config.yaml
num_hidden_layers: 9
hidden_size: 576
num_attention_heads: 6
num_key_value_heads: 6
head_dim: 96
intermediate_size: 2304
vocab_size: 11684
hidden_act: "squared_relu"
norm: "rmsnorm"
norm_place: "pre"
norm_eps: 1e-07
positions: "rope"
rope_theta: 26200.0
rope_fraction: 1.0
qk_norm: true
attn_scale: 0.157
bias: "none"
tie_word_embeddings: false
parallel_block: false
extras: ["local attention windows", "capped logits"]
init: "normal"
init_std_qkv: 0.0188
init_std_o: 0.0
init_std_up: 0.0188
init_std_down: 0.0
optimizer: "adamw"
learning_rate: 0.000963
beta1: 0.9
beta2: 0.98
weight_decay: 0.17
lr_head: 0.00191
warmup_steps: 538
schedule: "wsd"
decay_fraction: 0.463
decay_shape: "linear"
final_lr_fraction: 0.0
batch_tokens: 65536
max_seq_len: 2048
doc_mask: true
train_tokens: 575500000
max_steps: 8782
dataset: "wikipedia_en"
Each number is 128 + 32 x the weight over the matrix's rms, rounded and kept within 0 to 255. Layers, rows and columns count from 0. Numbers have three digits each.

# q: layer 2 attention query, 576x576, rms 0.0473, rows 183-215, columns 96-143
# k: layer 2 attention key, 576x576, rms 0.0462, rows 183-214, columns 96-143
# v: layer 2 attention value, 576x576, rms 0.0436, rows 96-191, columns 96-143
# o: layer 2 attention output (transposed), 576x576, rms 0.0421, rows 96-191, columns 96-143
q183:169027145152103123059120119158182100178095109150099159123160082128139126157133166138152152058167105074132083090113110084127122122144141146112090
k183:122163128111137127163159093148156156165159162132112108154148090071073126094101133150104138130110135118135073157106078170143073144127140127127177
q184:129135171096050146138125116077145094170143132074130100137131176127108175108133076119156194089171105140080167141107155136157143108159080132116105
k184:086124115155127133096139133134142145096185144149157106094116132082107187120137123151125120121097141144136107123144116162099122156117141080059128
q185:137177116181133101157118116096123113135134100166142094158099140079180094085090104082195146102124195175112130118130125166129111137150148095151089
k185:164098111160160132139135149173145165163128046161118146105142131111186136118194125162070131107147069141146123143143082096084146073062105175052079
q186:147102052069124100118106121146088109139135159098115134101062143166157190133121129165139162076171095123195132122161081048158118200124118152079131
k186:114171122099153161167139094126155144127125145119152099180157175094126083118112137178110128161135153122157078126122135166134111162175134137110171
q187:155139243093133125188143085146160114150121142110137097095117151160166122114077207164101097108146163119170161154107148082129110115082094165137087
k187:125140044130161118098176112105208112157138157197106169163158122087091129140130048127152139113092105086115155115132146172129129099145132107156058
q188:095151200188089093148137112124188144141138123114157173093130110107122138136150109169053117115158157125107130094122160133060106221132188101141135
k188:177105064177117144132180136172087162167116098162133107131161157138171144107095142067151146120108103095082156123122117136107108124124143130158072
q189:094114100103146166140119138130111139130127123100128096113154106171163120081130141111136110128171074123091073141114194104074181146077084190088124
k189:092115080087112171128123116098135165094164121152155160128111119110143109192129116110156165130199115130133137122148114107158129184167154130108075
q190:151084074021091129116127113112105122144145154101116078094151136134140187112143128068143112151166075179156145142162118078174129066168026139066097
k190:135120117166081140129092136106170125133148163125131180144122121101055139169143108173146112170118139140143101117127087132099131139143172097124141
q191:138169113122143112166124127146133118113105144199155104176118081095144122168141167114128123141079131174136206188113116132113133125098146069132111
k191:146101140185125169163138138123101100181081047100124117081140164165169155100140096116039123095116135137057131129091187104145115155148081178083086
v96:126133089133121131132158145098043158150094151088121163153145081170183141151109114107144120136151163083096125118123159135110118072101100176133202
o96:113136084125093112150093159148070138139086133109149082145151145158119145102164156000119101046169134153040145096092139098163072093129141121125149
v97:154112188137146077124167122134139084126100107088154118125164122135138102140121146148180102039091095125113121104083085113179078081100091127138127
o97:121115140143123101149107149152149060115138120218127118097175175175084112127142156164180193167105123159158103131096123103171126118146190193154092
v98:078106081141039184125126108110040133117129159119133138131150176147109089112082202188110176091157094122157155145094177193202165165160114183116169
o98:066106134061096172154153146092129201113120116136172127105154163134167143190183088091093097131089147137156109130116150177080159067159049163130155
v99:177122114135164103063152107175111164119139112152136096081148140117131185177090144103140077140086118108025178103137103102137177113115171169105100
o99:091181162120170107131040154129140087159124133093106114086162096109125106151128142133141118087114033127135136090101123126158163166137139142123122
v100:109103120121138093188092127162160090119124162119134112131123147123075136188126137147138167106155103131133135124124153116168067169143120112149111
o100:132129074143127144128156138153139125150145180147119090072128151160124131162194162120146132120113175150162137124066090132116165128122104110142118
v101:139126160120158196169126123101151124127120148100112092164117118101061154140170083151101166114180164180156143143116130147128158153164067202089173
o101:109154132139118087145085159114147106104122114123136098161130150167105136073159115081168141158172084149088119114147123115130107094133130152116091
v102:085152103122095143123124126064149105139068116157186075144151089120123117089114162194099108165163140188140149116104180176159113125152107114145159
o102:077151133144072143136090166130071130176118086173160111133133090104157120106183154098133124137144116161173086106089105107130139121107062136146137
v103:121139095115079151149074163136156195094145141163149157123147122109054124187128068140113104125179154193135211070140082147149218178214139096108126
o103:079161105176143077112124163097175096153077158115079081116126160115076144151125140122124095066118099099141146124138117143102192098117120143088111
v104:099150095140107105148162126056046198087155150170117133117127158071122144157127166116112122111137131131088116068152088107140191124128111109065142
o104:094121117168132137152140087108118173151133114135104126137148145127127119136151140085120160101094098126118087065084127100082130088110082112119159
v105:148126144143108144173093173154206101150147136107179100114123143101171134174189136133130115161109152126156169071152050082120090187172224156166136
o105:120108103182174130169119116134144107146136100135140165077125127118067098141137107124161107079067128076130114100163117099172120119158116157092138
v106:125143128091098119101153114144132162159156158146159133135122160083051100132137085159114062172101126153053100146060169176073130143120126150137137
o106:088118120107114142115104090119160120248162085083119085128122120102121180146136125127140117112155126153076156154128144181112087094111080208112110
v107:139142148125149062103114171106127074084126125074131118131121085089108145069089112081154159162117038166171156111134186201076116055124091186125052
o107:114103098163128126105119129128142096151122138096081133122080105128161123082150096144099143090161119149115097179059097128120117192153125170128161
v108:184182138115160110207106146154108177187133096093156173115119156091127156150149139144099115131193090130151076065143143118123102111112142115095129
o108:125142127198125170169161115081072091135124144144099138117107154094148074177090167148170071130140183118138035055119193110117119146153118072107117
v109:088109125089059106104117117147146108141152146146121148131115146158081134137050124126144123106082191080117176154105139148186127131116145089145161
o109:090100153097159119092096112109167101162119124118132097113187146130092147112092131156140148145124120162110113136112130148151152145096128126165163
v110:123195103109102166219135177143138143122132086155188151168187170123124099118153133109095159123186072139080115162104161130145169144077053080103105
o110:171150098123106117136194139100114098116039146096106092135155133152143089117112161075140050151131187138139112101143150141133148115175180183092118
v111:130173086140063062167144145076103094165139162204125153142115191178114135195134122135212118095173128122145143130141081101168147147083127118158081
o111:125096108124126174180122134105116157164106158093145173192125123166108180117132103137123090150121087109126089119163119134117221188109112124150152
v112:158182090108057134181102200099180105161115121139140128166163100076138132143145137117095142121162146132098103095122076060123098080174093089131111
o112:141105150162142121157165111123129139109099123130133131132161149079121115138107165128119103125128138136139103159085088121081098119129152186102102
v113:093105113124144148113129106213096109177103116132146092145060059120163145123077133120070138135154098169152105087183078129104127090169159099147117
o113:156159097144083131155161135116181112069106161148097158196070130125148119167087107090105097117124107138116111142106110113116106124150150098137159
v114:179184164161184069146195099146099112150085134134103081128123156117218136099190173139136090104174105100173122057135076106092108091124119139133171
o114:129150106198161125164159123039088112136133096117108179154135154144188120185159114145145110101094131135122120077085132161111130124143126111157124
v115:175114169111110152155162107161118058178110162151191119182115134145123142136086059171166113108080199093148155112167118125150097139144125182096085
o115:099142127158150127094191099132174095131132099174157132123137164108044110119151100108137154155107144145105142116084157114106084085113121131104133
v116:155192080168162097153143101139196124124131115128157130120131176093043130123184126134140131188118148175142141147180155114079061122148089156120102
o116:153130127160104144161134141088125116207172168061152148094137106061122134092110100130127100126115125128144132186149181191135114125133093059186111
v117:168139075090205068170153122120087155130081132133068061165128100098144127120147097102136139138133069113127112108097059210141125122160104178136183
o117:093156127185155122153107145112112134084146142165088144124160142105150102152178171111108150115180109105082130110107110089104103098113139169106090
v118:210143146149157122137135168128185106198120086085126175148149157119225139143149124108157071086105154108159090139074106077101119081127219232107148
o118:120174161194200149124152149102127095118181137148101091111121153086132126217116140160164159154131162179103137123138152092140096108148189151115104
v119:083098105138158091169144150164130198126139044148111158133112130160158131158156140076133118160135102141126145194149031041128106081178124226122155
o119:097176144153204154102136102093106095070091143119123138184120133100173157098092146145166122108129123067131129122112111149140093160180098164134158
v120:108173144129141137109161148092094151107129117162142132156149098105080119141129150158125131092106095137113174128149153138169106137198091061151131
o120:123197118184129128086057144135146082088145140165144092130151097097082081099149134078109132106112120089215133135088067137156145172098153107134124
v121:096137181116164187076122125104145147131139110189092118134120124185123133141146132168127180130142163129127175154103127097137174168118156123160123
o121:122131106099135083135146119143134129144122112080128124108119130103110159104070108079124113173164119080074137142184122126165149111104100074161142
v122:164148101131118122159130110196130083162154174116138087130129137084082162109109173106201094060106141131168072155169114056153111089127117110100153
o122:147112167167170142104160118085121117060107150139108138154132113189136137127101133188145120121134112133113144105159178127108124137124100145125159
v123:179130142123165143127031203114134090180127074132135153115174127163058110159181037181104119191111082141119168057136142127074105066146153107117097
o123:169138162094110119157078149126143121205156158149088108075120137066064128182122083173127173096149120138122133159086140095140115119149177127129113
v124:114165120142151133120151140148086113096121116123114131163126125180156148148128170198160124059142090127144097112142145156153154164141075122115112
o124:124154104164100110151120121159145228083111174118092150131147164144168097105159129140087103095095201090183154166122137103090124101099123178090137
v125:110126218145127131150174150081064126216132148159159140143160136178181118123151096153158115143081163144158114122118115172149072075163168140148146
o125:106135128195111155121103130111108134158158093152126082191134169154148159104128147124155178127175133082095109114183109130150096075117092108113164
v126:124159150118070083169105216100144118125103091107166134101162121073138150118133150179153141100137072134132133072093156150069130127130164050128162
o126:149142152130120164098117151110184130142157089139090099102176113120143107161183134153134116078094146137196088131099059103104135198127188209060101
v127:154152134156189097138067124135161115179140107086108109136073137097093069127097117140092097097167072139104117048153059113094087118193113126122180
o127:118149079197170109115116140064133170121126111145127170084136125130125063151153152212126071108133132142151139131084102090162111140107143109106134
v128:087138162133114189123071142152132084159120114149187156069181095130057135086098201128105168128091227155152138136136112107129109169130144087119148
o128:130178140061115129110132165141141070146125118164178122147105084178107145145122138114080132132121106088128156136153121129099149117156097160154092
v129:074096101090136114140078079157131082102118135086063134152134081098059156092066123056125116101133131103141128132175123062091128123085178127096111
o129:180126147098136197097115080142112105060092146112132143153096042165104139101071118185173093136100096128144205110076160152161139198157123080147168
v130:197154148135167150142122112111144159106125112129172144130136119109196129129165106171100085141104117142167089022144138095115123150146125149123117
o130:128144114112107097204117151140059145150163090136128163116149145117102110121142122134154147131156108110100079114126129052111109095109109141099068
v131:087156106150131109145103157097096100119133127149159088174120096114089082108060135134085147106125089152125186106115219103125132118165046109116096
o131:146146113090096093129084139104115137083125160125117108087129106125140122150136126129125096179098140155163112125021146114084162122151059133132171
v132:172098144098122049119143131134120129137059152108136122169186091105121131124134123138113141193135088103157097080117136104090103130094117068156103
o132:088133133105152158089187089211108112159139087111137174155140059096119124128184143118112206152137100117086122113141131112113094182067103108148122
v133:110187198143155120201148148123037158157173165136145168125075164135150169135142062089182146135081120120114152158137169136110112123062102154130142
o133:110175074154135076084138094113152134103128101147146142229172090121143123098146161085142114150121071063121161185140122113143149194094102116129154
v134:121138104113128071144171100120212151148141104125180135099140163091054127135119172210116155173140161116129168168098117193138129171093168105121141
o134:137135116130129122139175110170176068115103152118119109142119122069120157097077136156145100166113083138136149161210104188170180167095131159151119
v135:129087139143066173118152186141011144093140170133109139150175097185129139122108110115137125180066121111087140165073206152114135144110138137071093
o135:164149131122100109156115087141121076127134137076189091111132144094170153166144089110137189084122148168107109070100154179088112070121204123108130
v136:154112068108160141156155152117105113102100169130154116159160073110059095094134129094085119172141076158119186083106130124129090127132129102139141
o136:137192105129141123115092158134083039148094162115098093171099080109095094160114133100151144176157125139112136115077153100062154134155101121135092
v137:138122158109097141093136150115138186164150102161155105170190169211155099123011173150140097138085199094090159106081184119161140103109162136151161
o137:085129179070143154138118139183120148110098116139112066019136134083051122151101132136140097155149119128091134092137171108143094096159106162113150
v138:087139059135133071113143101182128128127056160084099122157172109190102163133159110150126094126136148124114107148137123137078106139163220154107111
o138:170106154143127143127136097163166053151144131125184160176116094117128119144140121144124097160140142102110132137176125179138150148101180107143134
v139:084128135153125084162060102146115162141084136202143126151149142204136126162141089071126143106178116172225165072157097133130118129111187057173164
o139:144133140130124106146143131121097130141099113142128110155079125121145180127121080115125123140116125071139088139166114182131208123126067114179186
v140:171122164108077107081126148113156141111169092188075196158127159181196102106123133084102086189143110079082100167161117142104159140072112142150054
o140:125152135092163151110136069202090157164153153083108117116140151076112131156067147182147118134173092162086124099151156117124122141136163150104118
v141:077129208094134099148127054119053134140120143166082130148117139232152102115107098133093160154170078103112177128152088175135068153130171120096163
o141:121122163094123143155059104112134133174140108170103175138152124089079161114184112109089091177127142113118138136133104124132152111154113108094137
v142:174140137136027113156125063130057143176077124104129152131108092090147077123116137153102063167125185136116098091193097150102112106143119133099139
o142:130094079153083141163115135096072149150119123095119189117112115105116142152079123116181084081143112129131104095089131107138144139148185170101086
v143:117085147103150090087094106158179128155100172106152110119151094164114137192131121115129131114140122139112159087106100066117092117145191059141138
o143:126121163139143135139099103196137048193152078138173121089124096130054123129134131156130229160165082141135109142148131121175108147089175143157103
v144:136111186154140120174113210203196129146129139085163146073155132139111137176123078111142122193104141153125182082087199115091135094142102116173128
o144:114120113127155114086111177089161080181102117141124062141108093173126172144120134156160158140110117126136098120109128142147114199156116128145095
v145:096152139103110160192083156077179083064113142086119158123168086069076128098200088078118150205164100144129135107115136055120103143155162092170126
o145:151112131178121169127102123188150057196178076091192169168128070111091121129121122138149121154153096099109104181129131080100139156129160053160094
v146:157104082134097105163158160082177094152127097101163100052138096077182157117160115125140110162139112172194127106118087090101068080154110128117109
o146:114103126157144125118118174094155115175111152128114107135108158146146152138131087133133166141134077118106105127095095137087147158115153081122147
v147:086171167121114127135130081123075157199154128126143179113068167192163131123129088137141112110117168124130135180096079180150126148105123161135119
o147:086113086092135117142123107065117174104132099158149133100129148077111139100099134116117078141102143133121158143159145177186107142096024161114131
v148:133127119087180103079129147092108199096146185128086144121064114158138094147094148174122161130090225127126137141151135089142138150048162123138116
o148:167053128042135104185111124145145118173178145101128167154104115162089136160154149125144174121159112122103125151132132082104113120101141149114071
v149:116115096140159121112148141170118146148152112100104061087137101127090149178085125142135156066138195154188149094195083118187131109156164072163153
o149:109148140160157096150095116155118089082107119116061126122056116094074158136101168106166181204091123137211109108199076128159139176101145137155157
v150:080106085141076039158103097154144134176109134172194108126117140080060166220170126152179082115174075159153093082109103173145102146148143129128178
o150:108158127165118129144107150124106082165068170145124091069128110134093156083139091101104122066101119147169098142110149174121198145111093151151158
v151:108145135142116165141103158084105117211116133202160153106069139085115169198168153099127113110106127114145124098188141075109095089156136140075160
o151:122142141116088152094100122117119120161095125120159077190153124099105143111142139084170090068123146217117066090076162128085136079147169091113139
v152:139154165152080133123144122126098152100119086110092163178084135105155191104146165068160194115198121117204078237098108138158121147124119213129148
o152:110136129139128115112124099171166168064172115107130138118150199127153130139136135092106108110124214136155153226123118151115084116144070139129179
v153:213113088116124202119117194102194091176170075104168161116138155154088154135174080167138080164140122110094170131096117101147098116154088105106092
o153:150166112186142149122202184084148146139103162142041037133124117086086111115059122182083108124094165165106116154134141143117120082149214121124093
v154:130170183116117062213106181056091127154092103078153108117156112138132146146095136189102167107155121150126145077079176115144139108140109135117118
o154:129109088071082088168063138148104096138113108115065107182145105139111129187155133092167147139150134145120122124076117032162173153121134111101112
v155:144165119098141177201121188095129128105151106050116180135134145068115105110136084140204161106153123146103138116107132179143194126123117231103131
o155:111117068083173139114104172048116133091131126092121119165150156135121119103127170099196096085156187144136156125059133063106096072131133164110064
v156:144085134118123136121054109087156172141142204116104074126103109109099070142177072133136118137170184143092139123173081158073118127153137112086099
o156:174058089121142139113092082109190164149095100133152125105108165171114096083120101093149107129158136109169093175062068134181123130107181128075093
v157:188070118151102076127160116104070109122131134163124113084101100157149124119087117097096143158096166158101105091169147093137119139063103117114102
o157:117138104150087078179162096130122081128115133171125096144089118151124169151085141159142107206085151090137089131189130167161109161103118114129144
v158:127169145154121135119136090141121187121105121099114139105146163155122200160115063107165132162153199088178158099146107134111090122178153129149200
o158:090160110127150140104157116177119032124143080166097134153144168071083183082131132141106218102105123160121133091103132105131100099179186133130109
v159:107099134167085086078164121114132069110082119153146131165144104108098189176113133167123149058113116126194060123110196099141177092109121089142182
o159:114159170162116159113131149160152147052162126113132101113172123140126125206149129170093137107135116147141103117120170095081115139113104089127209
v160:151090145115191068188141187146192116137101118089184107145143087105108159135119121185199123195146115149114103086077151169099127117134133120144155
o160:102145147178121111092127184155127167156138157159077145160147172161137127081182150207083192091164116144109126155100059106121133109080101100091116
v161:095132107135204186111146140173178076131136130169093138123117185137150133129097094107152091146075118145071114188138147150091154097123139158147085
o161:183105155089103107120153156097134121139119086145106114112087139155153177099117102118117085183116085132120137128159146121134201086131184098108126
v162:149102217123188134168084116112174105142125096132123154119107170133159085058096159117114166129139138120106145180130122118111106065087190135143163
o162:173108160077137182084136132123155129094160087179091199158150157133188158153092101180175163085164125100122156160129094112160133151170134153138129
v163:152118131123083170121103181147134108088137155130084202181085048122147079114134146118082137092132133102138097161113134128191142123070092046087055
o163:169150112057102164119179119158134200168107128080115173099128127108105093158087115138144098113137124204142108088157141181111137081126168143137135
v164:100119104132141107085079136103072145140112104107081080091154064113054152135145149121128168124143103155096155152150174143126174081086170089133147
o164:154075185088087142158086141155161165118123118115110130157121094144183141111148092142101134111184136077155157220158104116162132147143108142153150
v165:141159076116131156099199103141132227189121125133096102114140132140183152147119187181137156157197126113071048109120176169152160161062170099173184
o165:103123108102098155125131117187075133102106108145137146125175153178133151061196184122098084181142152121154168105154121121105065070125138173092126
v166:152148183113131052079115048128157116126094135125152165181120125086143132132097094145093120132147152108139096128143105181088155130136142170132103
o166:138145148151105125099127087140196135055104129167110129194113112131172095103086102111098141111166074141131170190123151175161175161114132090156151
v167:078122123143180109133094159170075177101134110111081106119150169168117104124114138131114201115141113142133143144078148119122118081146195129156119
o167:175136109087149153083099130136105076095153163102135131104149123130142169177078147146198150224149129127158134100145107144130152177137153145143136
v168:168111116125172119103171114193110124157082156075095096108063120126084098152173142166123144149169112131104112185170154141106136132152123172067093
o168:098132109107151119098159093133123130128114135153163163213109154170162144093157156169132118130105126149121139108083091135121095131128136122099118
v169:186107142163100098144088104121110160168068108108122159147092125088114136182133125090133134108092141112135113138124103087142098073171112167083164
o169:080113154160143108168125146106126207157146133140108134133150106050086138102122137131126178093128091138090086155161122076135129118145108129154141
v170:147124160110164071139150092135150101160124092125108158110093104127101129167145130063137188129143099160106084089100110072090125095092127121123162
o170:134177127108128119090123140107116121119151105105102140122148119135104159122121166140112130177169093117125101107150132171164090161115111127137125
v171:118128126125146158157163115121127078133101110099112127168124038112122096133115157145125135092126071112080141156076154076096107163092119181140116
o171:125113100106097076100133109126128150060092119095149153157167140126142092051144119102160062144108151138099180139057149153146127105130173089128128
v172:139040122119093113120134125130137113117162116152153108109069119101131125171091116118123140175113140137106104114105072115139162133116127129160137
o172:128121120119124175111165132190167127135120120161071119149105103179092167154093116146087153142120081143130122120161157073162139174153157095125185
v173:138102201112129134150129120120084157140162126175226208120075167127220102147163136108145106120187166164059089121151075110158121122071141119112093
o173:119103140128167147155142152064113139150081128129166104151103163209128178155097123142120126142097106068127102097187158118141112126121081099128124
v174:093078040105185123152140173157112109130105136186115062171145100126142146143129158169093116092123129130111148140136117088162200135160139119085122
o174:128139142125171146127131118134122136143108215137144085118145098107119075186144159125144120124114165187147176090102129092094151120173123147088123
v175:115112103111147093074182143160089093072124137141086149148102107135080156118154166120120171134115086123024145125147089139119199158177059194120109
o175:123133159124131119112037115134172112121178137130149154143208137113084162109149160081122123128142067116109173160112165125165158129098148147116111
v176:135115135154114196136126101073080155122145151171160132118124162153066091067093100153159187144050156098094158096127143141131127098144144137116108
o176:087164118070141114054109115215117103104144106110131130158188131081063119061156127118111124135175100144107077132110170142112088105134191115110159
v177:109123115107155161105165125116100188081116179124097118169136074110097122126086158151150091153120204099080196115134138120101187123163149124158160
o177:114085096101124120175160096154134129083133075089133144130095124099100102049136112059165138147128163102078158124096114167121109069138158148149103
v178:143117090091073101139201164117165130086107106138096168187162107126180144066151156176110136088126111113180159172028176129122099141146167155167074
o178:140087126085143167121229097099178140097103115196088121203145091140095087122135143100124104126085111117064179151127111145106141180117139168099185
v179:102141208113068142147111146163116091101104122125108100171161160155154087114084094157181153139110097173122150086122077145119131112214102103204153
o179:082115099143101111124070183192126134155153129127146172078126178113128168171128090075151154104148159101106174111107097087136163113127175067149055
v180:125148143145148098119041097091109035165081133144113104142205129146125143110100112072121131115104208115109150113132166088113016098148115137162130
o180:157098102157114124142089148146148084108124079194155065065101100150142102197166127083067099154140163154117084138113127144107149116108129144125140
v181:140130154134165121099145187134099115159130149087078096160157113140072126142131161156155097088071141115129128166120147108132074108150083152170127
o181:173132100142164132130095115101124121121167163074097063146079097092131139184150132087167141156089114112172135140062094191119139133110130174128105
v182:150134068122193167107124095143145120104077144132099064120184104083105137179255115187071113155129050126128069122159076127172104150184068095131127
o182:144136129171124116160157132137069099155132122157124113103148120119129107106149121130093175128166109141170125180146129090133078067149175131143090
v183:133101137108130180124082085105091140111175111170117159121122146117100133086129119160133163189118164096124136089158149180096168105187135151110110
o183:104137135101103211096105115117085129103153107124128148089128099109123174134118104166152045117152100070100144101176154126124102106152104138120120
v184:100106099109106073121171136087165122115115138159085168121113143142136144144172115094152105198176141133090147139141110135109122135078165141140166
o184:147098142156117123130137115161140075142161089122156162108135141151108126085146117194137182140205140143111093119184140102159133094141191101121135
v185:130128133100147114171135120096136161157138118100163159159166173140097081163112161172135094141115172121088217063100102110131135098146158137084157
o185:100087145128147107144095154142129101148130085130145138150153073112138129160126162128196174151140112111102080112128141108145198131118138162151071
v186:102154114129182161141163208126103080094139069093094177082133121087145129159120071122108147146129171078121110127081164138134074165158143165150103
o186:142137066114142072080122195145156096155175066061131106166098130205143157112145180087158153167101146190105103089114054148071110107108113136125129
v187:094117191159119094163094173169097153109118132178172147226148143137101061116101099083149121135088100153102151091095121094121118098110103113188173
o187:145132136114157080122153155091145174141112106157119076152092093097153087182114115066148138150068193097175096139036138167128121184133064137180179
v188:138213066151068185138203127140065122170092090172126160087138137078103145100194123193116108145106129101086106130071148165119152152113114108137105
o188:113213104126041139128117097184126073126167102135145113140186123094109138055149133088121117094115177117126147102133180129116126146102121205117146
v189:109152137114135154101163126085084148198106130082093162130110093169166151149165185093158137087208098127115151157143106161139079127125169151119108
o189:084146134121093173123140148103118098082133124206176154139115141187153137078228120136109105152109184103143144093119125121156135102145129127078079
v190:129172129146114155162157152131065140099185102154187158093132179114068206155122096168169111132143117137093047115144137134138181135124068164083111
o190:134168149189118115173148143063094123101170123076109095095119114119106118142110137171073096132141179137102099098197186085080124087131076110130158
v191:099141064149109144113157170223159105118127134130134136175149132210097096178145089164162102114117116121097205131125131094100168138152154134155191
o191:187112165105145134134123118090131081054119105122166093173139158078120138086112121110157162115149142137126171173139118089129132145175196165097182
q192:117140157172147149127180142084162165169119090098176148148163150168136132095114130170154174160131069081153175107138095138079155125131099187159122
k192:169121091143152148126108144124131114132113082138129185161126103129109114082145131098115103125096171092119111148141143138099132162117145124133076
q193:153121134083119115083127110104132139138089183112106153120138086114147114122137125148102133105124155075117076120106102152090132151161133131089147
k193:240117134157136123128121148176074135132107078121113110147173146144135130121130145115153157143174167142087096133116122138149132149134168183122120
q194:164126111143144121143162120110171158143138154138167152149106121132123120118122124107115153120103106031168113112155098155121153120103106148109132
k194:125142140104161158104126129149084124128115100128112146164125139159141068135155149113153157161109131150098105137131146090070146127095141188144126
q195:124115057108140102138097130122140103107122104108109123128155126132138135153136105098104127147152111101113117127077144065162106105162101101092097
k195:102091145117125117182158097140127136138157173193120114111136165143097151123140087128111127145144131118135101133079090159111160063111126155129163
q196:167092078087152064196150102190074133136125134136059103058151172092151141145154192109125106121139151115106142172138188179198107127069129134077145
k196:126109144055151102120178136091134042152072164113121118107137074119136129160159092124168167140166119130194191112113085056123098048134094104126140
q197:088141088111161153119121135136119111119149130139177155225116155169125149120127135091115148130153095126154120140107088138105116145177129194131102
k197:138149138111129125147132160060132102133124190139103123120070154124039127103136119109101148093109159160085135172140163146073192101125153083180119
q198:072135148167152164131114145100133126154115108115139117181150140145097116158165112083143106124122115204135130111159140160095160103155141164140091
k198:138107110157087108122106158133110140120126118112106118156115157137117108119156108123153111102101150074129153122122107123184122121133138090127119
q199:161137099176116121127118127066170140203138070088199100109130114142128134129141129210173159135141146122114133115141091184117126120139130108115115
k199:184130116107143154118153146129080141073157107148132156171148137103124054121132128099132111164099144127142087125154190109125130164097177157135169
q200:092150113124155110140132124190116056038100154107134122148145191129125091168107170082092081117170188149171090139159140130183118147070086147162184
k200:118161139096110142117083084130159090126090154105164147094090152069087141157163170182101174155111099098128132123124087069167100117094107161146087
q201:151127137120152108085129153148140110181098172159091079099144163110133116111103128096123125088139133191098147058175133125114137135182086192146134
k201:123136103104162100132101170127124094058092082195120141057117129102100099110097111117116127091121120177181139134082093113095148111107154100162130
q202:105113157107103139074150143134167145185119102103152144143134181111109107113125138110086126072123162111116113101166099140145129109152124170148138
k202:161114183177135119126153173105065125076139130100131180179102130118098083151140120070107126178119136123114097133133109084100088172097207149115171
q203:125147081124121157146140139176155136161154145158105139130125082112168156118134115098116092174114106095118079114129132147125136112093100074135090
k203:113164108114153111137109132102200127150129160161123099075116149139099163127153099167172182116154120147129149090076088111099117121115096140122120
q204:111127146120153132133100097135092141078102122167116119111110065121188130119126163063101097152092172069080120166080108093120152146112128135135174
k204:097139113101151123176124137176215080143110180140117087122128180106104203150146123181170138093159086120120148100108075106136131060145069153147117
q205:127115133113124180148070140115168105121119124118139112188118106138144126132110159097157134137105161199167138118106114085166119137176168119176118
k205:107083115168088121160142123153148124140143112139134138126154129107151128125131108136147093136109201105074128113122094182143107143147164129122118
q206:109158101123107140137148133179167165216104161131170085143157158149139134107087087057135230134091117065141109132087175116151164141166111189125112
k206:165119050121173094144134135141167157132141084173079120102151164148127141169110150114177096128148135105138138098089101197086204056141140146139149
q207:112162124131077169153126116141121104132120145091119151173102189108130111102117122167151060178099102120143132079163110140104163138121154126147101
k207:140135114109155103112086159112150083195147080133112085138153051137160153135118133151125189111094158117107091099111111151112086168127097140102091
q208:135137193111113120162079123122145111073090144128179098134148070163122115079128093162159117129122158197128144149126150108080139200171179112125127
k208:149087125142103117158134163169082152169109113066114153103134169132155116140162151070133098167108116105116121104133142156169115088148174125097134
q209:166127134122109105109151127094139159173127120098116131130172173076085098146120123162108153062128111154133126094185124124136103128149107211102111
k209:134128166156134135134145153117115169122132116132121153177118091146104068124112115098123108149131115153146076163171094126051152168120171105137146
q210:100151137097106206187120110141084160104163147134111126136111167131127136105117170134120095215082139057131136138098108185125100145094155109145169
k210:132121098130081101111147118148144140154159110163202116120114116144201116176149111198129159145114183129111111128124094141085101116138139115136104
q211:144096126169146114151150162112131135138161102142151158126130146099115127143106121171162147212149108169170151138193099160129114120088194138097101
k211:172135162122127188124143100087082130069123092158142129198126132084065115114098121090127141116106139107085132138124153088088117164104100175136153
q212:153126174106140151179158134135133174106118124110158086153124109137161106064119078128045109139121165057124149180102138126008156115128190112111143
k212:183066090149147119122177123146142147151169081081143131108134195138118130197133114108166148113168123133116116121101074114085094093111120120134176
q213:154097105140144089133135214071118112089137161093114159136109114114129165175179137135171108210147109148038117172125104093137111033120143115131131
k213:165150207136141157114108140149092102075080151103066185150150082191097130072061128112164109141103175170162136117098145134098087178152133124103191
q214:140073117136120098128112138132147099100151108138095149112115129109161169138178143145064136057151097133153157192097127133143138124120108111138065
k214:137115141138144142180117122110107130171104171089097138128107118110080131130099087139167112163185094166124110118171121133171131123148153138087134
q215:132151038071162171076137155177115110115148166063144112182115101183150133145147062117125147099150090072120158110116119123114162070091076161161085